config = dict(
    num_hidden_layers=19,
    hidden_size=160,
    num_attention_heads=2,
    num_key_value_heads=2,
    head_dim=64,
    intermediate_size=640,
    vocab_size=4259,
    hidden_act='tanh_gelu',
    norm='layernorm',
    norm_place='pre',
    norm_eps=1e-05,
    positions='learned',
    qk_norm=False,
    attn_scale=0.125,
    bias='all',
    tie_word_embeddings=False,
    parallel_block=False,
    init='normal',
    init_std_qkv=0.0273,
    init_std_o=0.00443,
    init_std_up=0.0273,
    init_std_down=0.00443,
    optimizer='soap_variant',
    learning_rate=0.00632,
    lr_mult_qkv=0.7,
    beta1=0.95,
    beta2=0.98,
    lr_head=0.00657,
    max_grad_norm=1.0,
    warmup_steps=200,
    schedule='wsd',
    decay_fraction=0.763,
    decay_shape='linear',
    final_lr_fraction=0.05,
    batch_tokens=[32768, 65536],
    max_seq_len=256,
    doc_mask=False,
    train_tokens=239800000,
    max_steps=5131,
    dataset='wikipedia_en',
)
Each number is 500 + 50 x the weight over the matrix's rms, rounded and kept within 0 to 999. Layers, rows and columns count from 0. Numbers have three digits each.

# up: layer 5 MLP up, 640x160, rms 0.264, rows 590-632, columns 0-159
# down: layer 5 MLP down (transposed), 640x160, rms 0.24, rows 590-631, columns 0-159
up590:483560435557541585446491541388527542485478532490505549554495437519481564486403512450487485423427476604540523530481539501473552459523565505502474482427630527471419515439562425452563431452543504472493381500454444486503562470578522445430572593408506460533430506587485559530471373494539518521475393409567529480453626397529548558541571506404485473613545493455575451532524459474497564557480467533533489606553484445400500444444495588510554582500470381539446526510412479436530439470390568
down590:552513479488451542532513427475554471474526446503426506510538561479439541506449356567525503530524410605506576480483447552533448486494484456532438496480478502509626494565471506548420436567484452431470546511403501417471419509494504539528430439461540482500533489515557465455480602534529574496482486519434489479537468481520398448493594570467522482467513524535396542459475511467511468561484488454411570523521522514491481452490475460447510505461533537553542504473536572585519488503524457
up591:452495552531472488467509471623474501475527375472546605440603483536484495467508456484439470501548467469575494549498589562499482542552411457547494484507568507397453507585570489471641464550511528510505447586521563560447466439497425396510422485572513480403612569469412492497591498423556451554511557559359555437502476568523492496484424478613514544479474406501590421515575499488552513421558428508472501481604472479516554598561552519443432411431448526302548548492414431571535477474424425
down591:399573509432357469495481490584493537445358501520486524503507522433538542453494501516487429462513481608580431549595533418518421471470472530549500380546452481562611481450506388482451469580520423522556514497465442439569546510479554608541441467519475483423492537463406434529482541439562473603521498535488529544528522504576481515427464399466538532587465506604552540459612508517451390599498500531471442409499567401511512514584523478431569521506560525506532451562545492405437539546497477
up592:493558515436477571439526506560521487493572535460552577501485458526443494511521451503502482536526484507514483542489519530520572433511438489482513545502418425582501460482534533474430509491451580524505553462511436502541551538502490546477523497489524526521471550458454500519517479529499536497491529473484403497480506468524436535487521477556570504488545516499508506466535469478489521478569563516523478488515446497546456519492500473501480499519525508489557530549505540529453493492498435
down592:569600463542468481472543503489471530470534471461551465462443450492553493465524529569429542566459569464490546452491488505435531482503485481480448479516562578515466465598529568457490522469508483435472531422495523538497498505472578490508407450502509519487449572459471532512551437450432531482426475437474548507583460497431495463447475483475521485489511568478501511492602431605501513467530434508508511447560499511458501562496444512484514479409497512518566562485525499489477463517563520
up593:507503456572566460554488505492533523494492556541442472568504493497442517520567384468523461490517482450509423538486460551547513569491518446561535476529440431431495455517445478458508550524539473470500551496535504533435419443507475455495500530528491501493541481485465484594509490427487456490546506466479523504462484429559471456454517407534445467480486521490558541557565518534519549525423576477465510450483494526569536530516483600452490524416511491514497388524495543498612433469479506
down593:471494482509467537507430491556486496518594436445496473498484476574506532523485503591511428481526568473405584440468425592435422468505402537479461528456491552575504560476526438542551556449464544516467495422525565499459466551522445456492506494446507497561522526524614552526454609537547499529461556517517446447499495600555525576529520523482493464512564510538544498591579498446557535506502460548462551480547557436492410403495526433647525556513420493496508535537533431497493523478551458
up594:425532480492557434594491607474557433559472510523572511513627506386469374586553461495469555581352575512488376493526546482623474634497595580408462519425478458483526506504482523473550566524556521472343468470418431514518468470441480492526420464533459644474513450491527479427482408446497474520424418470490535459429437475512454475525475477466538486494511501499552456511541584505579472573430610536517502465523534608472530475543521524382435511471467490535547542428526515411469437494568494
down594:551517539523498526506412499479452409497487604523520461472527457525467496505528491549537496528493501431402491546575483427510536595414477552442663505546554461445445578542572514549532539529402513503583491504453569492545534461465464427534496537443530495455552413487494504569499390548530462440509582451539399457621479455538451476501445526404470536554418393468550560493466545509462513364420438502538578578436560444548535506464536533535467420461412512552489586549510394514459519383510518
up595:529379501438509531507530543543512485422513437553528454460371519501531434478441471572430469442441502494475520578582539524559548410497388519478542500503570506502486427429568513594563512480473516629584550525498553466482526463444494461502502524532477477502518498551493420389508502446540544458508644469486545492523427449483492535465477408462541534465495424498634509486549502539490496542450474404485589557460495464484550580516575529458526463558448626541455509550584558505572505510510518
down595:561433569519420555539503618660397535516356473501520410424472441552500429442469432491435531489445524495411610512516518564479561449424512508459536451530400531481448486388534500514533521456511585575408546603428448400527563482550548543563487487492517483384556469471455545491506469452448516500439600588547566548550411495581479561544403500522513593548520518430522441578473451527471498513524505476544503499461477475502559503498477464493430447576404528470609497529483540528473492459379457
up596:562507463492586540457515482472400518482404492482546479532542537460573532520485498479494537575430541552464496513485466477546562521488505620471431468495452473411564516507524537495457690574440434513428533427443489560484471504495538486518475506525433560482565555534548420514490553483466473392426558497409545515519508528548490494497557472563517478564550523487474512498526492517529427551416553526525514522410490569491513545555448523448461514437546572471568566516479514476511474557463475
down596:427441532486520481429529502551528461469470623456561428532482472435470479479654418530528489602471435406531505524511583479487439448568533466494519511570467451386574526440566485591463478463495515484417504466505621499454454549532611522574479453437537546535493531491522606500421507467482421531502485580484494412489491490573459517509591548502502505491547536588548462497504490407486499481502572509514529579495570458477499459492532439378512492537497447403492385354543488434567536573565474
up597:452508464458519482488460561534556513548438483459550479511547510537584492548594435479584532595432515528559525521448455497467441559540393468487512494471478521508454603523538483436440491489572502499453501541476500642539390509487450464473518544602544499501475407545476460462523487427543468480532371462562484525548476438446479452493479468541450555485542403510476488474464519435531576535562403454523563526468481494468582531539517491489461481555479526566589508520535537487467477501453438
down597:441550542513549508519443386487441514512579527535508496568456499499487510590505543479574467551492462546467531522439469563490543434491556567486521471480545492458436426569461449536523483584480491524442478623479425472415576504587513513519517429481474520499490476472399430453515490554460618485422541582519484420537502509504492484506599506543516475479464456466514521471554495546610546468426478472568481328495572487525585487504486481425497544451519495499597526462563470543451500548446552
up598:521598495475480437466468539549454577517531547513558455483624582555478501534631457445475521437526528545499444530419516516616481444507544425415486464516447514522491611438548523432518575386440535485417622496538456463545467482407524542476477511592486464490540485480460518393589485462471562509486496491539474476519552435504490480522484401493451481574611552549452437474477456443531543451544547537475656465440473585501511534464455478390461530507373498569496511566483545403484545476484409
down598:525516552481595415476496510492518544465498437502462528449549517472478613550390513456570459535392387452482486528576540511623402452572490535532489390439496452509523374466527499477487444513491406548474421489515497560431490546557506527463482416484503554488493543528544504521570410528392483512495508517499450467443526494551582489544547540547510488455527486417519499497510488539525584488504548541598497446477504512461438536542452536381551528520490479472555551473490488580485502563466491
up599:461412610432511462531501494485423469523479483580526570509656607422455550442511476534446410487544499459417548458510535436326514482531447390324488588437582455544533533410400682455559588455503575621520519511333548568502564540556394480521506569581452456361494518580442444605469514515450547517480492563463465332599518580456494420488410484488538434481528549498473453460459535496395486491581443502640493426612483621534558561481525474514450483301522469359510520401473552459471370461495509
down599:490628553461488398474501521528416500544396543418469488364493536413552591453531448582403582506450514528569507325532507643546426646400473531552539442445421526535440637426427496513606483547467448604467512459536486668391557582506556412516436434541475509509587495596449390508507446469602458443519469577374456541526544400553428490540415593573515451477531364556539431491459476404581462565513379441384500439556377358414456425473501537495582488478587608678439499421493447437533451495584523
up600:488533458521506469553485421507498520481607583383478431491469539501517541559561434455501437502507542551518525488507587528432492433523525545510578409416503512517550576490537446511471431549419515522485624497475480548477380448531541520462468497440483438459539462508441545469416540581490578506574487465449589459439491355498571475431563483468483473489545511529493483437542536422475468568553497562523630479461569563414560503391392499424495597567552452429577387407435503476503566500588439
down600:503475469517488519387542501591449500380522611489610503502442555471563451482556523478478488555546526534419560501461453593448600511495436557484551547533492571502558454471502445534455519518468506471576519484571525558518553418432361413447424486566469550580512601527615483483555364555510536494548540536600493480440540453445586477585438555448490552517526433449427433420418460518410594448591450475509448520550480552408445421480487514473543466517475374592519536523537450514461527523547499
up601:426476455533549517358451568480533553455475452382569571452570570548573510530520475464451426574619502471486577516511516420547558532533543507443501490506623492547442458505502504489510556370522576494554436501426523549568459488528484496531528497406568468484594535476424498469508521508531567494459645547414416483476531536506477412527612519492522410462512552536434453397583579542513505525511338536515511425530641442558449442493468492440484476442577471458536476476427504596359499470462554
down601:521581468484505558515470532503486450561494582520559508500515467524575467517504566553505476551478509560534446552489493590512521527475515404575510566523439499565389413498438530586513479602527540476483485463421545386477578526554535495469449542546452548475445478444490505468558439598545471469477401529466477494520551541496521472555497476445498456515473415501578405399402554437463506488474508591449554612488543648503511418472499556516385428523522497515375462558490564507587441535558569
up602:517618449536520485459457495431512570400496512513517529393472494538521468530534531379549592514561510488499495406591522438431440525558526476517540449439496525470528565465525512428470478601430393497412504545541470503515531401551527502492496599432507531581467426607444392568581561399497487476449605545458434524526556552512529530524552520658467570452529421440512474542495540556547465438492486502492420491533507468540493469486519622513441412554476558506469568501482465511484445492555412
down602:443561484539461454463529441416508551614495530419452513473442531448393507492559485448517505435515498526558539487522546508459577497570479526584497548457462473442564583440438545519539580465450533494554562515473427521551480431457419492575480573441534490520550506477561481484436696491486514448603436643492482472464575531541511548530562567514469428448457516526471443471474544485480440545474433483485493450528515513575390474513485556466547580489425562462487597531486480436519507530482476
up603:501550440466461459470489513514486531554475517496510567437504508457568413553576370415554484493416498431496472554529420468594432547622480482488411492493498491549503541569486545563470482516545600586518506422431561458466448473499497527499468464545399559456500526526449471364606520498549490491435496525488503539470483474497483477473539557530482479615458447581568536517484479388550505444567497591531496569433421512517612505589580447516527508508378501424452524512491568478481510442484477
down603:545410558541547571489455537504498507549430428533437566500521520450418530495518473557425523598541438513468454486445624471581457504536551479545451476536525557556565467474485511445479511480551479443554551557472436442487489571507525581584496417516550516493497549374529452504500527583502473505377476524523531516577499481447485451382491561500487470490438538426571580430665516504513498502555402501471514419506577626512425527526512554517436474464596536576498599399470491652456527498447513
up604:658461420392503568514514443575557566526500507458416569532532557490432500470519426556534510461564589621532513482515485549430496447420474533477506523425608510523508434528501519512464427493510441448443427507551472550533529451498520501485499496565462509527532478520513509417597398514560553526515533538492479521487497490492595446544458551615478507487470402465515577498508552559627518429406489586449415512549476543484605500553489538494425440430472564530470524485459522541461493579435567
down604:533506489412541455525440473481569605504400490533549536414412498439526593474577549434492510497415514567501469498498531555479527460502493533450525466497451572421475488521518599435583555525436505498492412589504493400483482518567469556576551560545522463437440526471495516430459381489498432580557527548505443470511602543453526466503474496553477442476432589449443425497544522529494524659386475537467516524458479619555522501577535460555448411435503542544469491467623529480541514593507491
up605:508506586462485431456491546494451523490540524585475527515474613459455483561488387526532383474580504396451527487479505499528496468511567481459527560510519516400413492496586524578531465459470548393507486552508554483472568468528554454445456510496546579530487480496475530543560476506479574485470557572440563507511443504560479541540504433559467567483419402509434601521513477573492523396464463471439489534492567587492537403515515468551546581516436547445475513520482476542427569463560480
down605:571555485516453545517526422542438482504499530468555495494515465482451545404539551519459549486512514523526432472504476526545567473467483495432524488471508477556488425526493560506477503455513453480549449496483498479500562527457459460564517476505587567539555487545499603536476419484520488476523440499494498443543481491431460481497459519528476556410599541468523583495445444492403545453506545572562481539403488539517485469506522579544496435510562519532492556538456361446514513428627507
up606:478528462498438506409518557539450467562572464446560584481514504427404449499474490473422554529546575500503438501455447517529545557578567414520578451461462493465567448524455474520509571556500480506567473536494392490425472554516440503511397451471490521507571547540588533607474473426469528417473505516505562433591471459495474574541577560585465586482577507469493480512546495470523396488400574499514499444441544535395628498526413490490519538375552573464558532526496485586469473480515633
down606:517475482628488427557492436447595526544482375550449501500471559513520464419470495522551537376488456462534538625473532536527481410535499542490491468542502465547521463412413482571513463524547532563480514493570510440543522524472550499527504505482362460452497497458470525407553468540447486530487557540457530506507536467457544448505567593541553461513413508481381461572595428487517556556565510381519558610457425572564421484461495446480443623535476493474545506523477442511515500544461534
up607:519486486470622545462414460461440442543489489467503523497620497483427398454492519484513460560539527490539491461508558569428520544484513449365380491449538487518560616589441517400513568517473580476485561554429483491512502513526468466516429493473459525539497486582562480470429458496492596450463548544479483465478527500513451459501480541562541429526586448488534507557553441497538456613490480490535416491606478552512510638538524485584517483434523475570567475465574464416448492564485581
down607:537440510364452518518504436524415441524580561557516551489508499502428537554457454448572418412508567443502564479511463519483506476489563499486583439487499479476420504518510537495549530512503567524537502512432496507503543510492540496476476466411525545484531476621424508511454435500519531494429557438607530519569504504547475589544478498458466542566489464443446541488541433522492482463465517515554465593457500579539484511526530451492537532517459534411362541504510510481493514477439528
up608:507556440483467606516612630496515506470539455441421475567549470521535466562465495460429484533516488447524432468508497437525430560530585537487532528590517687434493468460494426375427434464513470571490453498521491460563479482533507616510510515506497393445512568533431568504515521406527551526483495502513681510539515429562439435535500525485512605521503524526385497499434561479546520579475435545502570526446594505431506484501512556484409484528446384550593492533489512426396512499486435
down608:481599444517508510524510489506515547487445503502488500567462436448559592489473440523482523538490503568496460500495535602494590527517509474523511490576501520513518550589483533481526544566520482468520508544390553495427579620560456418496556427533462428491642468560498407488494506452637442494537457510532431494543522404454530556492517493476595466584515413449564600460489449423524574432466492433569518460533594612574528462528556490315489398463551559466416485384551522471552568513445515
up609:599509485439558458509565514506506543547564495542415490468528575552490543513526486495362442497534438376458471478374522502435586398525492423566556463501414472538437520504506462506398487525510482460508447601396506568536438495590501533511417609567541493500485523442497512486478504416501553461605504569509414471523492491551484506492474477527515520493505414539513531536547459520538464504464583489531421421468454632502486442457575533548427434572508459481601482459595518508408574417578461
down609:495529548479431459474446459550468488481450479426475515430545561514533426548564514466588537466562527491524483474480509489515504519448496551438473546505453473472521506457434537529504482589442497411491469461540494463547524538472457562518459429493468472597429523463416468479549413514454500437487462528586574467483489431556469402513442563465484487535489523502503525417454536507483502551425514575532396551440464439498535484479477554521519529493542488562482576506569536474509516479548503
up610:350521490531562487590440675526412497566574498354481493406458544488591422384482471529505462577536552454473482551508529542543494361509462434569465536610618473533539496596438450377463552587539413650490548535527644445452501508425436576522455447562403526467535472403523482492509535449532530501499552600449493551428465498461460452473456527583578486535424464527520524513486563480557473506604445458513490446573534469468473568515495544564413493524491538502520533495530480548591477461500442
down610:630543476450552419443490447545518499398496442456518494577559457492449606576520523425453495401401463554572515418488522326468576611488447508487546462462426507444497510412482526577594435450434458353426420491484474438503514413468591442467594564404575483635412519634481493532395457374485565524524531494581481507503494521477567506519522418470535507541526503565458460586516513604489569446433528574448515562407459420526566482538548480555525402545547475478550424659476544485437400439559575
up611:477494530507560583489407443559456502444494477407523575444463500534497474471438425445453419537507458533552408480562498518501436446547428445593475501540576516392489505609636475555476490506509484544561490543492578425547561592600503592503529488478533540526556558519570472532557525619569531480559520504472507478484571504552559506448458485460485481474523410509580524569436527485620525449404455516508473528548534460462498567508490494508494429517475455532504517501533454563503532498396520
down611:514448445534510469469546510409538546541500563539471497567530508563492573463548474539585490418563510597476537503370544470502530551410586517393516466497475529545516578375447486491500510512463507486522521463503448577478504478416499459447460585484425463507527471548491561477415526468502516547518478515545409499455489488458462565501523512496496469531535562485423443482619437529519461544564479500510534463505409483524530406450555473533556606478576497539458510464464463532470407520496450
up612:566478567548471491542437557544462452482419555538438434523522515488478450529484459506547498482493483544477464467511537551485412579454613642375527553573485474521425392424608573562492447487565496441491377384423533514512488446528621373539514588495474535390504596542475542469523466442521479398654533473446500484568457525456475519489573427505491519425514418443595466508558600443423498418366480621501563554463496653501544405514514404530599471575637410635487515535440580529374431533599562
down612:570491488541512480391552591487570526441510474494595519638490517509585567426523502449476470597486515502543470525449510457452598525486429460469509431512504440557483525606512474523511585451387438532469529544496487640504517468465405452386485502503521546530501431446526535524512402462561460511509509456545493497454516450504587572501556469508489592554511467436422504481428423471544486478590548504510550523530438535502503492448528588529481476537401586467479505527502451428569593434570443
up613:581512534506532526468569457549463478531467512543500548503508538560474542500518348464561607504552391568418511435520525486430511558506464510485423378573514383587533502556480536519512481456513541484450490437546540511500504471555499505495451511558484508527514441506473586503508393413435458437507544525539511452427479477536494417438452566503490515504508444475537510658540523548484482425500543541508508489468614418527347493516518513593485508439494515512436524494588489542504517558418467
down613:492572478470499512524552466452459573494454495587453486492588575502427507539565486513389516491488521493454429454550546461368523485437475484498463526494405529407445490463486505511623520456519483444385547523469546497486564614479565550452481550427559417532494570452459532564494578579390531497492421462590432493445449514548435483547568498589551463456568473523541480529558481443550588440535576461385539501581546529508489453557516563527444459502487499508459516516538496540553482569421609
up614:433450464412532473458435457553493556489516572539463537565483471518495495470502489431444505587533519466473517521546481519562416446482541522500457449460483524522483433481555518495476524545562489541463448493443550469491498510510511417547466488491407513557495443453441476490401477568438595488527480494431555571471574529522495548433538467502538534531473514464479502542509579467472466564483424544553511470560493529531461559560494462542535510555555594440505452475550588486475537485521594
down614:355549541584490563499490529469556452533421431586524480477458462522527455437474462509560562462492483584589550499532510573500593441590524493501397508568473411487503532469578584488487485487572493550515495487588670553415448519539524511499432452531546498469554538435482515479502462535439438455446542493460565546494472526463572443509567480508470474461496473517466444535544550556477538415563403485516563582576464402470500473388505507504585489475481515464475508456511478411453488547502505
up615:539468580433519509503520537524468489616493518558536537432598512529395521559566522662573469544492523526433410401481517535476428473492450477424489532451540526418501435543452472449573492498519512425514497558540446517631538472488539507510468456488533407540473425529565469489518498475584567553498549468504570406443439409451484386489501511506480555460563529499515515606572457537527396503546449522448524501463468535512447540478454578548542486502581484537579495451480487484460496475482584
down615:538462520551510536589413510538503500549521443456433459514596554476526489527451424473555546431504572460473494506549549524512455498576508612574500460511446437568484599421516561495447319495509436594642510540590470548510486546488537499488508528421516482444526496517404398466484511542525537545474597519461452579517468537499512457482514509395536524515484546554495563473430450508460537460528512417535444583466481535602480433478569523447532624389522500503474548573508530512446486497466532
up616:533570529421570497466490447467471547436444452563562509539472502438419510538494574460578515545519503551475509420549489493431578540425569518528441550522503536501470417456558530495507514358510493387392492561461471421508541576447469491519465542471385449457524542465461504466450458507539443597528550551529424550467407453515643545517555559526565599499476424511466542524514470571479511525528460564459503511452395506453492499554529555536466486497466555463526444528468561504528517534553547
down616:596484466510523500525394482580559549507554482411542554518534474434503525436449455475564496509468542466516542496468539531526536480595455473483471424515433441609514551603404519473598453484477502499491452623607523431438518571539466499540549453565569540587496524562521463474556592458472543493513485516517481522501509570447531570474491521507528541470537450516469411530502556459553463516402487507408519441560547507489446475442455464464520524550461529538515440563572468500422497619520502
up617:531520522519557523494421511499549552501493497501419532492491485438446512480589521612415575525518422472521393545446390464563436492510514436529431537530496454535434516572517538454419572583518549501513461418455555528424518506474560496454485423517486510491537509516482448589491484566430514552452481598449487521403480467524449405543534471522597484496529480519468474487570444472615473494499532415453524518514437567469507522490538507485612553370513512614465505470501547484437468577521475
down617:503472521504529525495504515517534443480541512506591375627464503491519486468448612513570389442524463493449488453499676462451508509465499519499499483463495538465558455457456507515475463523417445403542531553531498466564495490426499434503541521451568515460477488511464481489510574472507467572510505508537507540495450526454563560482416536534552496504547528512424523456488454442506466534532570472510533505442483374502439585505517494534442500601558504452484484521468472496601549475458497
up618:457555492467581470457524467469435537472428407421571497490461504542436577601483541464505486435404544478533435476443511612516532457479477517478566445397457414477528505547518523457484566482478548382558639574524568521513436463516412569534463514480494532374456468542485380481553496572551554480526422555499542527427536475453491426495536490417502447452509543462470509539472521459485520519443510580542463495421478540589485560520476472565572552547406447542509554472580563423502458507657500
down618:421485577534519487509505569483556467499570462472523530567432452433513429495512549526512488515524506568534404623522522549446511544576524471534492567430565557464426443496496486558587554473462486462509510460460484445529610462506458483430523583474495434464453456488528431493471389517377576496556500502484541496486436544401585506478480499599427543522569520567526482480465464435447553490450519597467504440491564444526485484382566543592379443444462503406471498486452421503604534490413527
up619:473517510490424598494497567455493531529543505470394487541469583437443444481433558517522529506561480556447501558395563498497518518551554471560567565454454495542513459453395383420425553525361504515549497407453451552440609438479504520474574475496456455537525473512449501441527454535501467514473531478428541537589531535461451460483533510564524555510483533461558445548455429598481476500408486565517448513499456524516570596442536493571451471492555497421626422460486556503528548430555452
down619:558523572581548510602551514412428467402489551494520483445465552550553446363517400441537483494477480440488488492509526530502526457519507487498537476485517476556555489480513489522492396538513514550419523452465532596550502457543512544513411437476520541532475490409408566529522579475499533537525486502478506514589503532503382462508533497511546517430548548526528439528519510460470400453502473401551445387462506514461591561460515524460503496548476467521595500442430503570457502501584482
up620:456544477531459493537557572610463523495514528557484476461506569491505535426535440596543489559568532450488436509537476505529492433489492482503533515531525468460489420525527478433434493624613482553523554552556444500509455437468554507514529480549427424466439463455545453469459433463577490511512497519481526436492485492439458468480533505511545501470453421503484609537462573530522434448533492590519534560447531423503473525493487486412502487589337554503483535522508519543409479499474466
down620:584498493465495594414482527539522487491483478503512548615487461560483519532343606506451498515467583426600472527490558453506524432533585431417468467459449585482477475533420505538458452436497529425469573533448487475396518596562484438416465481512526484455511488539544460476445517508448500465456437488449415469490454588479487491431495440559519534497459483583446440517462437478475512534416460507491466413474460497629485482462519531433509459524463377562524488454534537484530466555470513
up621:501458585510503564408371470527554471572495541423592447452493551517553481511567534498504479489510467579498495465536506450537415429488538525454364501455544536507491470458520502472528482475566432464501590538478631504556468503482475466501542503482376507544518508460535524469386536493395638569564441528494499560487484513430493526483466460529551465576469505402429558504556556596413421493544474511453517490525484530444518555456604531540557523555550481477470424453516487531521504480527533
down621:513530567468555428519498495497500558474468484529526569510525421548435499474526455555487335500584497483568605591511418607416470513540505445461501498565544436538463496484419490450484409540553533435477530464600450481526539470541515475491549536567499439499591504532576558524509476520475563437456485480554432488429462479539587474499433581475490426560384475536530488526433527536464612515532418591543536444455518462455510426445535449493446587508515544469487481489477384514510504561508477
up622:542533445600470488502668378563562484442589491561499492415555461514467489443429441444487519535563543392536484519530391511461544391479454500562548388497421534578456318510546458447493514440422516543518590459447521580443496409488475445473460452534528518527514524590463545506534423565587502539378476505496516478539408439638475363460464428549469481568567567363425489510458480544536332395575541534454521561373436472487505528524496618445514514473433544440531621508543488527556446491483514
down622:565529439442426415474499559494576473430446445461481503509551496448515487446407529605412605539658486434470565557466372502446490523400462540614489479479477501558557487464365486495553504598546432576509465414472449541471586530417531486533460421344492523524503443585480539488497535517497461484521475474575457453491501486610505544463488526623608486462494553374521514407525503404522445576645491482543556404532487584539471354474545450545557613489405581461472474494394563438566370507494391
up623:492556495487425535445442537436606530535517518518617576505552503573540481503533462484517477525501501608441427584468478545469475505417526408467410516502534497350423499593625474526560474471414539350499390473598490471421553435541489369555473467557501588363456506507595608571465486491497537461538502398500474505517550429409557571444565553517439500608591461545450545406560505496547527497579593433510548591453484442504448468369363502417497540471495552474450470469538504498484431477453452
down623:531407415476442574526531418497490502571438468382455577463666478474469522518485500441430585457557435479457569557511523503601508499534474478459467419458548528548520530508496527497492461444627475567509585487428525395499448504454514563473483522510511451572477439489557490404474555552486540530468539444454551531538494482491434391528494442442503435471523558536534478436579476530454441625512530436516473477457621552478478556460483495535503553417530426586459446529515543559438452493449518
up624:512456514503575394573538518501481559505386509558424490449531473462448454428588558532503460509409489539512575557519578438477543565432474553483507504502484519450509503485449453451586623474528505464464484518510560405467643443567508491501507489423424484453472521418476413472589496497484476401563580495511444432550479492507474477589496313472483491430530483536567476503556404517478488455466466480580537539454526581584440419575594449521522591493554494530432512542583573651477490500525528
down624:407438476497461582481481458455536522508451436499492573582424532449383609483529383533519482547547520511541502565429500451545514412499525576494503513512515578556620501507493503510406521499446489595553539454576506463539525574476438533475455495463508511479494480484571609419426541488557480541492500448466486480532495477497589456563439540540539524473468537466492595455479492523504429519593515440523515394559574596518446597511501440479539492458492442437507491428617459437549627477458463
up625:483450446426425408462511515550479423543531507535483415471522491491471494435482465497560508479449530530448593564365508507580541482487527402452538554555512479474482557477542470562498517540543541424519507556450544488509508446539406517511439581498533504513500513536448489530451482526519408495588451487462528458564444483510573445476539552444493515518522468486527528519538563511432500489536422508459385563456478511454501462480494498556564478542439486462498540510534613515511480465467536
down625:461438469577523461501482463481521496500611452499493555465548457544513529494450571469494453475495540522494466567476495475434573535511577554491450489479575502516521504502485561493504511497572504491529561375464527447569450447498573385465562472428379533485470531398521474449541532461536569480526493443475479540506547477439444520547501491487532512574487455519539494449444469429430507530535484522493467464480517444580495478579579518492475516546518445483492578597434465423582485510472377
up626:512540515517544448526477515468450525582543493443478482580464440530470520502563491453473466462522540476463429479516517418528429559528500504404534534549501591569492599529497503420490538536506502512420444515495533571498544437418532462415559432600390474507512544547576507480480399482481514485496514535498495442541493479476513465484465477514506477472462524469450392542521513512611466502515472520531459451453432531451562465510537534543565499484386578521469479565423545524440579438503463
down626:440439424422530531498452530554533618440567501548521521546520451517479407518561391435513575464487505522414500495513502620475611583453499518563578480511477490503426596527476418590501501578511553506620538500469569433441538530469508514541602514536442591371538518446554479583529534506499563487472511461587439498423436471530523583406506476514522518461545534495530507497421449381511552487439466460503540457540394492514609559454488546451585473493520453528545521552387452497520528611581479
up627:489524520506496459532514354540510518481440534515499539530472544508510536551515426522441564482443413513527484486482489480538470493521496496529547459523493495585553436533490571502449504491339509583446555557449455497488419592527474471568447579517476437446564506584470570530477445577404551521508588486454380533462584367451542426485487605453471520498498476428510501517507417450345444514586497503531395446414427554549437494477513523493509524559517479435535443565439519478496561521522586
down627:462517405529512525524497572579479467442498498449526501491374428419421504505471552542512456442458527473532409506369563482520494600499523479453466513501452471486527494504407497508509576470548447529591450548465504424563487527546458474399453581497440466435402523468453592489504534481455535478516490495424517514589486492508524530411479424463483556486492451503459553520384548481506396504576484504503482524567566519546540500448449550574485500500417535501394553534553520489504529502551505
up628:565462434577511541493519475592469483495511478539478436471534443538476468531491497433469455555519515521525439557529459444467482506509569502460501555532482519468490470530516511413431540497481512431483565422486489494484466452567533477495504486489423484455493483476526556498550519452480526555547527441521514404563548518566476489504528491584496477562526610456464511442549511568458494493493483492535486511600507426492474525483448516509494533572484487476459518534615464535455441519475511
down628:495520498508545476526451437467498413489469559446544514530481576501478429515522489504468507480502342535447519519538468513459499600518563495500424378476481571527438560486489441464462406412566534449486473408503526473557494455546500473518523464428472460486483510557560435507494504384536532446569502533476556554590574477409511472459605513523577509521525497467364477567567477523574499434515494456482574567507535488466435509580415584539526510550512523473573649490465397553475426450533484
up629:491476527615512531538456517513594490601466492472560358452512483523530485466536577575517506496562406491501522523415468555479539546425505440512475526532439543519632533521468455455583547469387567414441493487569466428461558517557476502571413516510488487504549520544573577471418472602467461559430576494574573521471477379499583503521492565533500534548552488404474455560595537582480423514549427493514478489586418498482505488455454499376526533479547442519485449490527602573508462520551516
down629:614556437570510528532489482444522641488480465563478520502573432445524510534415575501541453478464460499465453595561538529482535552465485499444472593534490422499464540424498450547479477549584463535533516561473528517549513484444459423428513523550464455488573495509460510529548538412577511515574545478537487502559528544505503555474537470445447543507489512562513538541394446475455589493456488491519533509562536460560516492452570463501438433496493580508481516579521515484572522547512468
up630:520453563473553400523480433503531531443427496481377533532559571476475492446504496481446526577514515449507530521533517493562496486564481476522488475521415527515556546550569470502520518382521549494467542451543541470500488451504457505473513550565450499473524538546461456498456493513507533517544495570507501556507510526485552459502481505545556596450488487534386496427418470433450505552545437540407568533441426544449546450517526513321546411571494427544464534490515405486501535486572490
down630:464483582522564575476504482511439505526513482506482496558450532500478478520491489513491538554515530454478451474460437447543485517571586540487500433554566557495447544501412611502526495509518500455537390518513485522543581474570571526464575501525468492529466406430469560493501416464452527486525442516541467496594512486486569471509488444527503498539492520557586459486503555547503485479492467495545521450521433522489506510469477351537467500476390536501500548489515565501505475536492575
up631:506426527534565516456529509501376570508511522440485522482423517527506488494510500583541509394456545392487485630533466469500562556529475476495478486431470437489400489502518502517428483543492500477433602508538583486500489458602405502491504514510573570453501506556523525573558535478526540503511537525523423546563501449413403514571451505422442502486444526469605488478461514501408531546515449409517445518471496489496560558476495475456517502519525537531497506478486595588500499557507488
down631:472514507513552504541513514493545570468511420512498501510538350505479507531523465519605561481462573508456537610449505561423527550538527520446439493569496417514532481487500500468575523389543383472474467428475480511534471375562548446421593544376478553424491493504491484492516556420435492503493587572459564511586523409529599435517526463411449528463518527577446501513557477497505523500536570516485529522494493536535582510463531466525498479429410480435427546509635545520417543473430468
up632:552511418446503388477529539474424535522483469454488505459535516523505523546466547491466443501479461499512478491511493541589456464531513498564461558601473490503478483487508433478455513495474555535481483514505512490469563509435549527549481467459502552508504503567524490502497488433463498549541542489470511525493487506518520536473485439550528577580548501524441430492532440492475465466502560510513593497460496496451543488498447512526441511470468558484508576525429494506537470530492463